python train.py --num_attention_heads=4 --intermediate_size=1024 --hidden_act="quick_gelu" --positions="rope" --qk_norm=false --bias="none" --parallel_block=false --init_std_qkv=0.0272 --beta2=0.95 --weight_decay=0.31 --doc_mask=true --dataset="wikipedia_en"
Each number is 128 + 32 x the weight over the matrix's rms, rounded and kept within 0 to 255. Layers, rows and columns count from 0. Numbers have three digits each.

# v: layer 4 attention value, 256x256, rms 0.0319, rows 143-169, columns 0-255
# o: layer 4 attention output (transposed), 256x256, rms 0.0335, rows 143-169, columns 0-255
v143:126129087145131146134115100115076133102113117133159148168114149080081108163130090146166120119044151177137080120165182087149062127112140081128128109166165132156091112136170149168096122222144139109150143119159111173155181100134066126142133127145090151097128147139216172134153104181083149136067045140129102129134109137130128133081089058109125127145145122178112086120165051112020112135083113141172161173118097087123130167093193100220123126129076112098123114111130157087125040173105164121150159098106128123143124166093130190204126118098175114145090142122112096065145106164188120138132118045123069119090157127225125127129173082113174106137126164103163093131161108143131130195120115123150162113104120111112085129129147130079135090121152154190080192114131142129134176143105127
o143:138125154143135129147149143126112109123119105153080123143123129109178079099110178134080086167138144080147121112119109189117122095200077127138122150054125114050101123142130105121081160117146155135083102117175145115095082132155117107167132130145175123137108085105110096095107112077145081108115145135168095138125198131106122111124129138117181109144092133136095201115162183154202167145115157103032129047143186138098081184175110116105099135149133148118148096074179138102127136130124067151088118131132134127030140102100111082096074134159148081050173113145121096100155126099105197105116118169142129195069078161099104121106137160104149092101161170102136169115133150144111129089156143163135127101139155198173162140175105128129087060123173060104104078089089134115109060104105151
v144:159179143120109120120100133151132191138186107143159126143077102172141116188103147107128108106089105138119111144116106083111117117123146191137146132141164129136103053145145133162170142219082141075169146124136125082125111136153067125091083097137099135097126147154102102128118098135079117121147166134134117123092184188086100101145096119226160119143139167171122118153143159115063126118124091142115142070093123110188119106129125121109070176124121127153064117075120138113083076149151195030116113102139169136112116111117111154130104135090168152138156240147126030102134134103203106103124133119139142142161154181165133145122094112127151123111073119118112119082124087140108063122155167136073089054075142131127204174101108126079093061048132067133091156084151150160174123124147055
o144:150114124093190091152157152119068114117123097118131092114153118131102118079214120142140152085136109151206148123175141174175157142166122059069101054112100109125157168175082089147112164128120165120078096094177093135099141093059192130164142108067160140102165184119104113083146145123120079086131135199125141149086156133139148145143157119122122092126125156118127166129126144162137165103120151113056091129135138094100102119084080123143144112101165182126189026141126135127124153084101142178099116154166151177114175178114115171105162067177148105111162134149076139048121102158098191140116176162020149156081090125145177086086161131128143147144120137143149109145101133172117101143107182181151142144136132179185097188040106135119114112185102086130142055180131119124096088196136164
v145:111116137212151137119106123112115049124192124181154164124097119121133109148155145141106122148130112139134128124151165108151173128116057114131111133044141125149119135161144115097152134127211140151130178093115119163094174172145096156168150156178074158138121129123111144132131090095197134094077164130103082111069043104175101087123162128097065125133121111118126109101101067066144174171150144153129180150075139156129113137164136160111088169177199132174134133111138147112064081136106131125106124099144114062199117131142154059109173077146059117103083101065120153115147067133101115100087148152150064149110125132131096187150130082080097107181087071187160130133120109152155077156138108142103177079149128117090141151128160132105129136126097069118209115138099197130115093079110104
o145:151105098112105089144117133125133131114131116131100127139127093114133132136097125137114161082137152156113123145091134139087103096216177093066096116197078127139111098112113128144104169079082146108132112128120131132143097070068122135111080135115122126080134173107132126098131111144179104134102090117151145147068178188107100094078086115101164133078111169177157109169138174174111107113094138089145108119130139150117079171127110044064113176160117162120162108169138144164144173121150136127187139126114131153187128138087137118160155198053170143183097066161142099093119157094118136164150097170162130102184128155144109120110139121198113131093160216158197174106158098156160178109179095108133110146169079137138176179118135118186132105102149127108107117093128050085157145020147103
v146:121163159157153134120119102196160114178195089194194108203149119099164146140114170150163116144190137133116168061202118099159121142147201083126131058090138103119151104094119160093091123096009071071125093165097152120107067162122164153145133154107155126113120107134175106130126183077110178190100105134139120138162122185121141120078186105081141148159104148173142119127102064160199118090081153178137172126128166104142184108154161167150167109153098094127055151083170113076082151157121096149099122132090105151080135132163104165107190105132129180158115108107124154085166101128092126165125108131103135092113123141143183107115074095092106136090126125110090145083169138093137117108203075111071127146110126078111058145106146133132130172094178157121041160107059125107100117125164132
o146:165123142146143175121153170133082139086075144119100118073111166156108083129105101167119145093112151131081108123148140101099189153112145123127141091084133198111058183168153152174143134148148165112117094103040173147156171169123123129097136166179189094164119148118155100168157108124142132103152067148157107110145111073159100151144146138133160162067181145148152098097168140102120097148139113124148152081197077180059138146217126125081116151082133166088130094148110107118116119108185190196184157143088111180132091168091125120123088225079104071171143210164146132164150106121173105110117104105160120152086147143113078146143162110118100088200085141140125109126082064152180112168072103122161109126171077206117159116112110106075117109126089130097123114113169114136135160183090146
v147:060195156130184126124139107182123212086187143135112091138125118140117176167090123177170119160185089091172134133154128141102139129126079096121126116106125119116097137137130110104102122129200090154129085130133150083140126121117189161128144126156097154077105119135052124126116121136147247151102076152124112138140161171149150129105143121121103119139187131148133111115190072099085146143104134180146080105126124145132086101188080138176140098121169152096062149118170136139112120197139114096129177116087129145169122128132086170125118115097083129177131112160130116150130144150132162120105099105122076132148135186186100180148170098133093149167120173174082098050120124183119122129201101132134176128137139098164188094129055119115062122119132129107128147149112096117133104161159110
o147:172091088069100102124127077104101128215099055099124123083158152106106084130197157093122116091077141092100113115190038140131111185132138125177117094132150154132114132119159109128110132130050219134128154093139099119156101157078122119114092162124149136155143154093181096082170151074087042075077119139143051111145084091116128111145103157106162143141102135119115121098060156116139082088173102136132143089177087139103085159137175161144123121139098151109127121150113162129110099102114140101125121122168093116107133142105118157154113112113193169148110144146112106111131116146120164158153156154109148131116102146122110093140116137129124095091159108081113154129166157106139150089093133160150142146079090144108131130101165124084105118162094125115204093138122109110118138114140121
v148:148147165176183144115131087078094183068131156172076060216135120092081135135143055142110125122094092132115192112109104119143122106109075179161114125119177119133144081172148100140178142159075142083096157161097164128170142091137094169093136142124069117179135130173061160123100103186157095133141038144120082136149203094107156088148141058218162123158135151139127084096111109142166085140103135116148188158170099087115162193168153082168095107152127095111147134094112156097130178123118166098144159118092130153136104127083108191069255094128138092128099125162114157130156083123147115164113151086135122131116142153100146111118077052129163100122136146130181110158156130105099143162120144100163087189150128107147059140121146143145198128074154105107135142090088178153165171174072140
o148:096140136122139113115087199139135114150136136119136126054109160087075091144150196187149139160147119118122150132142175088130156125101198091078133160088131112112108115118091128127045155177204088099073113111108067135054129122130166065152075136105204177055123124163120126132141183103085105156069162105155126097110150136127092136145109099112118089129102130155139131104098180146140147135074121122083084045129167162087094122137091181118140152113167198148143155152129160102147109098162075108113133108114193100083147117140121154139069151206153162089112126126086112097131114121117150118113113189148115098119166102157132217143162115105144102089102100134100168123112170157129085066221203187122127010154157203210123127102062132100075139175093160122068096059134122118108119125133152
v149:098039116157113127120048097073159149148140197134146133130170121114122149115155127045182134128125201138155123159125109112136126126110185133184152088105104133141125178148126110102138072102113154209152107154144153169170173110146133207145175153160151114101138110114093093130167149173130153116170112115134128128118099101189202138138019035091131119146156136142145100106133129157163195106097196127117119090122144133137082140167025211101093145158129108086114162135109051168162162151133101149151160166105105137107169092124121150148142132147134223104164061117107113172151111168072098108141116122155043142168161117107179103131121198142121158089193136158190118133163151131041114104113121132129080091128119129113112077189133134126134090199123163056142131128100097132087099178134134
o149:082176157091067102109185121199133095125147117148175118119049113105129179108051141137142169124123117077107129028103096145122144146154158139098146156162094142138084100079062144120189084079148109122114215097179109068120077209144129062157128081161144103156114180219091114107125083101122141092100090147090153098077115182121182155155128210145130196186103156138132189114134118065109096091166122140167143151109144139083153108149145165136170086101101156088114120130120088101126085098114197111145102091138109161082152114122070087090088110086114134191134118104101101149105207166198122167125141114123136120143134123139125200114074119117126112152145099120158125154159152111165135156112071120136119112125112126126122104115144094218145134085083116150168150137118150153175136086112143
v150:128109152152177136126123098077065203173137134111134150098122031120141118105122127054074130126114085157064146105126170153118052125119121181131095202152200117071124132156109158169140146134145143080151183182151127087167106112119178148091143166074086115152133162140110207125151145121117233156148099138125142125129133136126136106095086128137133125173203128099119113121139144118164117168188128141096142120124109138159066108149149117144095128117136122121134137076008156140121168123172121120109116215103140151090113077131133113116194107103134089121095113149142154094140185108155169118130104057147042130084144219139134134130082176149157137025104104104182119106116145144160121094153172127126122126080138168057165146128128142102081174093100108162087107111071095155172127126153110
o150:144092116105098106104136160145138169105142140102158070135106176104102151103138114183146164144129095123147093163164052172145173143095084088182134052072087062116118133091049092093105131192129096121171118089104103118051148191107107126096082120201093141115134090106171105138095196103156063116085163173147116095068115172108083083150144127109075128120160111127176126064106134132138146130165065123113103109148141138078089095074186115097163103145091180117131126165120113154093088118136195098159138093139104155174092122092123107144125106170143152093158091195125120172138111145077113123160197146114183083159083080098104152129142121107107214132162140160100137102122134052076151125130121139133116106164130076185116150167119166151110131145120187115136137123147148144098092141107100
v151:124122104193121130116165104087098161109099160111156122161185160133162126113149135091155127136147164075187115095053170134166157136144109189154125062119143127097153120127099089145191177145097128104147123163124143189113121148106101126101116132150116138105124162114136116139130132108106112143154071120120115123154128134086109101142103134053100127105158130127131099131081139180178076151024106164165068086159121107121136199138125133104163135158104128089159154107131103144090121104158143190108123168120114124117132108132104111106163102125101188112094147100106118101146135065142158119112142122124150117064145113082126121149097105132189136151136202108153126199092161130177135124123121128105065125153142104139137088146147137120249107101182083124132202117121132115138118169105126
o151:127120131132119178103124186090083061101111166102188090167078131099101114100147120127120083099118143147053163161170115080139120101116136126114153182096176109152102121091121184060156060112173125097120190108118114114150133093154110130155153175132122134105067150178125116174116161123140170149142143045136200163139133116106105170143169125203099110135110121103166153125145102095091134123090130097165151097132092123104131139198118116123171152171149173130120131155102157161141177172070132164146087109113204141109153110161119151101114120135152120127110168137172162157176164153054098129140128148130167133138155100188141141136172134146144072164118082130122156124120083134091142119121097091163147151143126133152132098054089112125095155154092184158137169121130139099122154113142154
v152:107066166182080130141079107104176155073173078100131145106129162117126121140115097046159119122143123117134094156145124148125152092120116146112153164135147128112134069144092054121102138185070124158071096215165120101233101110115144182086111156136146120105123129119180145136141124161080105196130114122108096122134171068147108088103162108143151131149161215167136081139084141174098152091118067084171098149178117116185139075125086116091072106109176139109163135201132134186086103128109130122101180119138133143147125104114123091176110122137112138167102183155092080161171157127157123153068094166138104132092113152147099128132119104136072155100115129103094114128163155165187155090070106143171085117129132084136175115168097138120105100111110117154195127132101120149199133191113148
o152:091095113086165138094161169070100097105142114121162105156135126159124167135213184143072116111142105106159128107102135112196131147087143148132145173168121117131138112107156198125174131088197146137140112120131106114059062073159172104176141118186115096144177182160106162103158170104133116116121117170160149176092111176156132182101085166134106074123018099158151165126093125129136071124138138102114121113091093158162057140100162214188149107130043140141109087061120119122120101127064109165106118148083131105120147135138153164160165141123127138082057102077171160045076149081191158067124138147091122121111109127131086108143126124133118147155155138113125184135100134117087107107189102069116135137116077104132106132019155169096157162162105083172120146138144151120106155145188192
v153:218120143154107112119106094133110118127140069135137091097144090197133151114140175117140140136163098131139136161157166105121144104120193123125118130114117117106138167115134105098164145174025106058125138092162106078158105120138092099124160163144221126144117126125133154131139150189099195177096111116125096135142160157090144121129074114135145122110128107191129135133213179126103112145133117165120196094122115132138109143124194143127073137119058148184156157112074149107120116153165112127128148143071174173086128091120101109102137153114154164127157160113127170098147164107176150104235156132111094114100130124164132098130032140132174189073145135118069089051147146103118054092140146115103095072105132139104079218147111146121164084132106095116119069071111087145128156167139132
o153:102120093142157087139117139154122192106113174148146134104115119142070050091087144151100176151114147173162142120140082103139158179128094128081202083107136179156097078125121111146109104161166093131112115120064127138120167145116150182177136083132113072124164186153174083086168143105154112118209127161182121211101106091162104126123129204131131133120189129094147120117101108112168143134173088138063118137156105128115150039103115109124149135129137144114118061127112090106141094039142192133118138101110086075136150200085151135155107093174143079079135125132101101190133091090155140086079133143114118141133091142113165199125130147143102153155107089133170163110097149134100116147096157127149103140144124110125119132173166092167132127085140154099134104127113180164116075116095130
v154:104146132180170125120140125113142059049147118161146181159170177057108110115107165137120110134177172113172066099142180096155120159147161119080124096140099151120130172109144121093216107099126104165100155145110139119075151125141128106128125155119132142094121187118217161133128133072195099114129132123134078137140147141155081151129099126083084135172112143122137150095175064160107129106093136145186109173110155037114146159115184125158125140153122125117088123141144153125164146133143147160081184129073113115104135108099125094114070113107132110100107174127119146038153115147214111121152191106132181093166154082110080124123141171093150171203103141141210159085129137123142110148119131102114139120110132073092118118125205120117088208112147095174114119135172144113096152152178088
o154:140114144123118145088166130146130141108104195103129079155076122162168073027105150119156119140141134156120136096118122151082083043141098136127158147105161115124116132176070162097138138131148145046126097116093153184130094124133117137117078147133161120193124171159095101233124122139116108153131128050079147137132076111137130132093150137117096139091126112097107077163130157157174083148141124145077143074133128100143122172183146039068079169079094094124155090125222145102139108197114154119113157175142146165114163153143136097093175136158158106143131119128149167181154114121087068186127121147167104119103155176168112099106120120147091114143122170071123097123159116145172174184142096216144127165164161135152130118181122081093145104085074159160140164115085081108168122129122124
v155:111161153158168113125091126180095107128148096096103055181172124186104222196144178166135112133149153111142132132099134135116174093117145058124134099129128122116123182103181128165121116080078128117117089088146122047153089141178146166154152108110166122126111139095023061113073125122109226139173060126138138127196127136052194146084155076180135116116151139173129103123159143125053110188083129126141168117156123141103152115143081119119200058109066145152131142092134149103106130188113104162136143091078136134126128135175110169147110150135140191166058108154110172123129148161114184083108113115128176135177123159169178115111103057090103176135104122176140100143131143091104155134149176125122145118150126178159143146149120130021195076072041145109078100111130154116108134115133131
o155:147101096088115131196090106074144071156094114176089187093074154116122067134121117108188130097064159162147061111117086115130150204130107171085161169146127178115154089122094149086107128173103179179113141083100080171118194132121131061116148122098123074138157070116209162088194126095145105104112142107092092049120180097149060140158113151141190162139110134087098217080112125106128157116149090126153137141129104110175155069156159192140047134090156124104104085172115129140147064081161129105069130140168056092089138128086169176109106102121112089116197164078084105101161104145122101160067145146123172155029124084143164138160112155163114090136123122099134165116134101135135058165159105167146142135093098147168161097121168136114131094162156111112155138125070135194109074134093098
v156:158119174075141133119143115057165084194130146126140161038103051088091131128135180127186141132147065137121138167099130095110145155119147187122183182138123130145115085153097122113096041144110125092148148160106150076150168104073172053101130189116113135157125116159121159128188108171146158185115134118135142126053084166161098134143056167133097132101121115154134179127146157097106163142147118181156102074076158188143053145119162166163043124130133174155195149167082109142148095105116121127106131089093154124108144135165124104139162156091155145153104194121096125147123161090141091109173100183144052141080140167122102125144155224131134119166117114065093091050123118112113139146160126128138143090087144111124113146144113125178108142086118085123119134090154079147131118108165153
o156:134118106164154066087112108183101191110171097137129112144168068135131138099101171084086157146098134130132155115176099137143158123121117132115085073109072117158086171106144153136122170125112087170077132141089134132137111142120129209122140108162101097147094156147115125140084154123152094094157154088204041206114170116085178101141167162121126131133170090158123081119078086100108097140173141088138129197168076144141129070152108080112189113107080151117126035092109078156125111115137158074140104137126098148195097146071082085170092077152096086100132087151176115145114114139145165176159115085090113121213087153165147149096139080166084176083156111195152119117127139152161155080134146034104137165127112081118123166022146059146094127123076142137126121096118168141180079123163076
v157:142148101125117131126102158111169191118067139117161121114101146160137088124124099075102144117150074207109084125082103108129147100118175138177098128120112124139124105153069144088129123094065136097165125084114136122108132168139154132165164079126135111122118082130078072120101155176122138134139155127122133116120166124131208158177091082192165133200144138089130132096090121085160144116201121147079169126135109088130177136202088155157123111124230113184150130123128175139105113110202126106124098153095082138113114126101144122150189126133074099073147093096126180166115125076069122140099150149127047147153116143070134190120112089139115106092156075135198157151154155144154113035147130126159108063153136187113143142114087129162091116127115125149126133148191122138123124140073127
o157:118171154134115109158128113162094125106123084063191153085141099096110144159101108180133174144149151092125149132076133089121111202087144094075138156086115133170124097092138102141131106147154125136149167154135123079075205099079147115112067105069151169169213139148100168061110131147118147106118151172157143143118128161111082146150066178073108158114165154147136127157132151197153102083103178093188194127056209182105094108025084120113126138140108082136139098110117094199160124109183114133074143079142149170195157143165130137128107132125106193126095103181063101156129157114144103115115112157113104078150141106170103096093090146101108169123160084171116125103103135066083137175104155069111131133135086160113126106088098160139159109170156166106154067174141172137036154120096128
v158:101108027076084129127133152181096135159083149103135147130127138122151109105128125160152153133103159123115114167178134112152104146142083075116128125149099127173115113127122152135094125147198123108180119085079111140087148139105099096158134115108122126080120128100129127126150131137196159086132155107138183121055035128098189121164053166104141121173122089083122114162066164131110127110064138115110098088187122150156148161118142171131125157128133114114147131166134034122137161119102107113120119158142120076170147072209164111168134124080148175126218095097144119109090181117120133133156203138145113145111105100191128119125170150140178114115138158062159154149132111055101133098131134106143181072103130179176205117104091127117189074126094124113094098155156118130102124068093090
o158:140135105160155106202125082132129144202139141160120087094154121099140184162082108082080150109121134130091146096146120130118114069104089136122056046110140121109140134126143122092148093093073159125083152162138175122159110130155089149118174182164121118105091116113079128157092055122123186139166134084129130172124110157109137127178127172128090082137197165130091117113179087179099151148163119073151142194118106093145127126059150107143171124174116151132130172126110127166148067132171156117140090114175124115131104095148108107060114100111159126152149111120103073150156132143116122130166087095081126124170167143139114173164173152121095123174117157102076089129156110141141128220079105139093075135094119043093102161152091112160093115116189130122185146122151118168107074064093159
v159:192090107156166120141144064131075108159124151132141091149149132092141121127126121141164117132169163104094103087127160112131117114128146110183171175108187130135136098100126113160135191166080117095099139133093149127112071094118113137092146211111133122146112124075080184131147126093165194153140106128121082138105059150149136110115113181130127132144173134175120050126176160147149119106075125144146199150133138130161092151083121151154103185098117116157129106110068167104136134141153071161121193167052104158001125082142110116104191081056179121163087075085185179067132147101191131122116148136103158124156135103062102153129119133117160189110136125124189126146156160146147171099126148121114068128151138133098146184148134155074222099122108000154110113093117168145146129148180148
o159:119144107138058114090155153162145198135084167073125107068109119100073130137136101105121093086113092122128110138108120130173124141172063090107131085092122102104092088204041178048148092106119172129184077120079111119088129075157157106137043179164101085099171171195150106174119125115216095148128177065142183107071097128119118096104100090092117062119132122116135148093161127135189111127118144125094123114187106102043146125120143163131164128105124203116142120174147108191101116090142224087138065102092203129158098145100143149078153180143128096112162140113150125191165096120146105098094130175146161115059124106117125135146080095138109156149078139155111142132146034117158108153148135058174181105147121149217103085203122096160110134107121219141161097101121127164170083103080118
v160:155167149045112120136149090158211164142111145138120122105121089132146158171140089185084137141124178088100128156129014109134125143129170092087082084109121115149144159112176196148134092082084121234106073137147134092103060152171141169141134145130128130124149083159066109116097124065170098097167163133139214129113125122130199193102111170162145126099151155104117087123116137132213124115144164097075073179188135174128153144150088109124183135116133100096077145085172249139145207116162121131138138148164129112136111138149169094153106083094079186117181023158164196099090094092136167148088176102106151123120092155160217173124101114162050114052153082124131151183133130111089132063147110109098158181144116114135168125119159119173159142132154210146144180146145137133096138115106130
o160:167155108107122169132095082166108103184119106084115121109118216145092194148123134112179157097171085149173095113131135142125177190145121146124115127133152196150130099162121098127092128132181134076114159150098154115133107125135155101031158130139152177160138137159137112150127078148112138164062139131081154020126087110098113110155114153126073117168122147070097103193127094154056123135130154122112103103111155073139149155074160202142145180126136144156128164121101126157206115092143148099127168129168102160110069061115133163081095194115169142103171190134081093129158157195115049183135072144121114085068104076152133074113165156047176173212147163115050091129122137083163119195044113138134107124055140153118122101205118164148155184178203077111113138197161100154196194141135211
v161:108085093122185129141087121138099092137036130081088087123108116102115087150137141143061118128135119133024128116140126127110160099127162101115154157125066117126194095097176138120103080087080115120177097109096162128101067062137120070122158137080101112147110068159065126121147157100088156097149093122102133126181136080141151168143143124152140137069142082166100087121132146099023106147140104185099122155049111077056099142138151180137151115122124131074135131110081121042182166145095099126133060139174107114081154167156142148061149097079161102161133092110131093062081146113124128112172162126153144156120102133142134113111128142102142103106149172163065129087116117110150130082116101114140118140118132184200077069118146123105206159142117148064103106109183128135125142107103126
o161:156132090136090060157142124121099138170156137183101159054155148089070117142096091120164082177062177099102141192120156154157123125203081094175098089086133164123085119139092147149068133137121100177138217086108088135128153186117138079121119156108142141147140113094154084131109101165158124110108126139106132076101129104125123096186113087135097148124129086127150105139103094132153169096133130091137151126191148150159144103106120108103113115171097061147119092121113069098157030056142127060116117143110159051065093117069152156146124113147074091144159164138131085133083095156138093181077139073150130118151199129107148163128115116118118156150084058098190096164083070153124108190206179071116121154112108119090078124244146144122098081083120122167111114147076185176130111127108088
v162:091143186192181121100083127101072092121121127162187111197124064050089109179153164102138121149198146117116176053089147124091137149127175125153187091099149130114077166122139149066164028077146110093150095103117133120150160110121155144158104131130045120095124163105118071124142138140156114136132117124129074133114107165195111121085089078133095131148101160170148174105112076114169159085124162146153115158149176085123188134120122168157164115164125149121106173127116095162037168081135157158129126102126091122123134067156103099069255146111156177165058122145110173165168101106084118111108163100158167123080130105079092134139128213117130093194115068145236141127122123091130150158185165109077135111159133109095083149144133132154118124091098120046146173118096157098109109119190141
o162:139127135138110143120150193126125066121152159153065098123126102131137107074070134078135177117111147133088128104144116098114144144153155143047112122135024142105108133156078158163111188113115151155076135100088150120116126180131116124125126167148144125138133176178120151167193114081155084156110081117129147126078117126122130115120213092105190097161141129174177146095142149095190119128123088087182175132124104143162133157201122129093075125062143152090134082182146111159166127167160114103124121095108149156190126183085105104126099150120077111215153146140151171114216152139167141230164122113107131090200154165159147118137141103187095091159129103157151119082087100152147137110149131194145147113173107190141166145033171058096142098131072150157109189069151072113162166157153099
v163:138126134105154126115143119105109151200098083128129143082120107130141128074176175097119110127098173117111127123130071132138150145122127199126098096098141107127095119117109176114128101182132131065154146149087117185061166073127124149088132149166188101159151126131158135139119152100053150070099166142101072131120149116118123143083140171122140144144088100124120155142127150131081072058120073164117142121108114133054081148136182168148114161156111102089106124098139131101164048145136123156142073139217187144181107123137132117085025162135134134158186117143126092112133124106096139121182104179130135116136117114168127155127164110132118113058122114093096100095120126139138099091152136131058124144070123116178081127118113118054173193153233138053141096087098174127116118119176094
o163:157177126124109104093152130118106125055189134101132086130126147116073135122043114175118195122080168104115110169144213082120116151171129086183156036099188117099119167087175104153109113113136106147115161119145133104176103200130121109174094131106126174096077129104116130175133078132128147166152107162151148048124125141111139120167113092143117123113120116165174101127097094102167140134137188114140120167171061139165127104117110109104149138110164107110161120142093082074133182084085107086143132123103130102107123151100057161139174128135141078118128190187141087154098110144146199143133156086086143137174153117072119127097140159117141175152079157122150141137077078111109131089136139106166127092156157127042126141097127108137102105108035108126053115130188099079154152109130165
v164:104142118070081115140133058043087103167125140103129124090105042183098127128166058046164133109065095090106120122130049130125142121137103090116187108075165115109164108141109150080131140149186133114144171062155135168127132151105110154160122108129127124160129081168156106132141136125059084070145176132106095117103088131134109118118115127054154117102137125127129128137125091115118100181096159119108154086117124155191171148175168155129125140122154117104151114144134082093125166149131083150109112152109134112194101124178130070148095118111100166087201133094131130074101094151082117150146153188120016092090128104185101148137045083134096079082129123158154072159130102139157107127113140142129177098117121162124095108128052131079096079144184179121168130093115148135149093195124143
o164:148101139163184113128129140193144161133142102163161154113114168107150160146042129198122104163171117134103148141141189096162151163197110126138063077169114238140069092132155115153145139107090124109146120157171147071080119165133111147109192106113181173130091155115121122083119125130174153182131086121181147110095157101086167098137080129168101144149147123158182112112118138217117139083134135162132141140110162139136092115142080065116129144180115167161105109097123124136157105084125135097148112097157089147103128130064127113127135134063183099173154188161115086141163129148161169049111096127065205153150094118069164135090211143151153114143122119161140107143096141113129131111118162124111110128144097062115179137090129091174143158128095106073118167166169093115078150067144142
v165:130187100165100116119177170143124109157091130110112119134102148049111098119093158170077150104119028117080162138111171112134117146152134062090137105143129140121109057112126113147128160114037118027181111155117136088093126149118152082146103094086044108110141180139047151120107198157145044177099161119143198140123094156094105143177130097127103137176095113136132134111099110122105130091182121111114138123137127059095177130137090082094166114122122100091136123145112067073105192157188171116043140144118136090143094071142128132091162135134157089100117103120128111155102141159175108149151102062109125113158106115072154148102094126145147117107130137123198167146097122057053079102093141094128088141165130138133137190099144131159092137152119011099144113119220125144058156110153140
o165:113123139108221132169087166140120155209106157125106072090147086194198167110138091140081164181161199202172136193131114069058124122107154137166105188109105088127113192171140094153084125169143145124104131108090133110110150122096088146136174130051138168131168096147091153219152140105114216077145164100155150124141133151132060124133142147122129119160198182146123088114157133174193116136099064116133125164118174169111123084097117111149122113097140126155106138123101164170139077158156119145127136128144137172142191174125115107092109152156162158148144110122089167149112075144064049158111177043126088101125132118127146175162099089093047085148114129101074046117137151193250114122094146101118113094127142156166104113092098185127190108126178206187153143131110145096141108146104081
v166:094119109102110143125136115128109119140098061115152083175128121104136078106143126016101150113134071162112094121123114120169107125128113115168146176121102119147152115106142186155036125134108127092104124155094109114135103148132135143109101101091100113156141161163138115127071097136123060121176126133130164132141143147099115098145163128176149113123159162059128181136131226123166156178119146173126144162140121118171118146109100092125162167112137129138165115127125053197077147048120166109100006103138114107131177130168106121074144149135164076153043166138150153148111197054092137142060123117159180092169134144097070160142121182098139128116095155124086134128143131138139144139100112140149068135150124216114127130116117127157099090035096188142097098154082097102170110083119132
o166:108134129147155168139173144125160085043150172150098160189128112092103134199191110133152116109108108152120109084107136111152135116158107185100098075134107093129186131102072148130157129112110112156176059074124096126135176120107104122099118099099157122076158092116175158105091144128118145092144133126052113133154150124156107168096221119137089139105141059096165128034117113094149145116140114114153129143091111120162118116096137111173128138157142120124136097130128238154097120160127090194084143135102132150131108128161164106204211116135049157161170095134159150130078123120143109101211100128078116114147188163164128100122178153110133132129103083141086098076102100129094139137108114099122105075168112126147148157138155145108123124156118111127101122101158211159097094149171097
v167:131136096124173138127081167217127118100141058167087140128149120106166105134153135164093133158140133140124124146114142125141137144119127108152088120134134135163143159136121197178104075075096163161177074169153122102091092150176202136156155137105099105087149157073053129121113141199141153138141143110127077135051057160116163140119068161203139132175100160138151158135111123100092141125130149137166198152150129121061151167131128112120080079128037141201244157147193210137123068091173166137139086070118120157134118146074111114179170158114144099063075122160121236156188165048116126113067155143131147136167110184145173124109134145131122108098117117070081117102132147075151165114141125128177141188079124097081119174127079117132133172130142089131045114164120135111107141037157161
o167:078122137176093172171132084065117102134089150095175142157102080174154105148155196074105217144140107107170017065158112093123063194131098164034132202113149095072138129061160104092123195149143134156127070121074120167164167103114108147108086154161088098180151068132160148105150086077151090085171159136184096137153150165139096129098108159092130157103127108144143131163189097108156124187116107106196166109113101081175108103059117129108163113102169147054090039120137067151080116158191058135065135121144126107149158109158140123131153133125134125108110138165095107133143091141155207185155040145144124143103122070142109122128149132127153124161109133178130128053111131149125078095184132114117100110178152181118147149076165141152056089152078141098072069175125148148172128146126125
v168:150125125109137111127128080105123065128205107131157134156137137151083144173094117160166119142163141097126150124134129130130156107134115071129138154130121140052137124129166044146160169111138113132118137136150146042165119119141115174115110172106160150133092091106026151121092109107148133102172090123115116115152117169141159123102137165140130121059158139141109098142092103127125093214090162125176074065153129143203101194164110140103112125129123166129134132078081162092154148178142066173107191144061123186141133175157104132154149103079114120205152139057115108080092104181173113127132166113144106140080154175160111090135069148086108169160122117176134098091146143161151198174125140132091167058149139125176178113151145134136123051100117135170081156129073171163147138180138148
o168:146096135134115127127105078179165156177117096153127150079149139076120103111142203092123073058111114135123122124139059168205168156115079146141109120122078224157103043153038136060122107119091117142116109109085132143136137091124109117116155109145132094132144149131172071139141175155144149143085105058099103129093124037125111170086115129163117187129162128086145144068143118136059186103148079192052112110170171142108148065162132121148123156145062174124113062126195126157150070103104183116135122151139105123124109105078169135130106073127108152091135127100110144100160111129128063104107109206147152109081062137148159116127125125166098127113142150092152106143139168128191090167187119112132129171078114056159097149106128076100108147155108157104201171148071094192121099164146107
v169:155116123148146138112119110184125156192153191104141129156122116215131102174100098173175115137088127159122137162111129099103120138130125123157215092091174129162117129135106087107095138143165133133182119155107135077093125104116179098149129128142109151044113115139121084127167093136085177131113097130144158135100088149211189132101153088108127127151142137115146102139183164190081224154082194133155139126083133166160117128110061161138133116088142129087154122159049186164119190097118128134153175092102099099081166104134119101155213082092200115153176078130148152164146149129126103096125145106132156151106136086126142061119149142102105131153157172112154158105144128096119189156171139117113106122132144110139131106144156131140140097084019136176064189118108104122115114066150108
o169:125079138107084083125114126157094103134115112112150124136130143097196167125159115093116153081088143136084090085121088175162155109166069153097062150099081098124118129159125141106138146093079195142075129120118100141120093149092107121100096161155099071140139151181112149071161157130157118105131171102110122090111101165110195118187149075166183130146168136150120178090175115055130106111129108111077107122193150071081147159138155145123139099075086172119134127100165082118079104132160183146124047118113128174097103135121095146080095110139137172123124177116086096168140151194137174211074110179124154135126158123113121171152131105137121177128127083143156077144155138142149124150105082142068120120079105136192159155141130067122106128125165140144184096120095106135181117153070122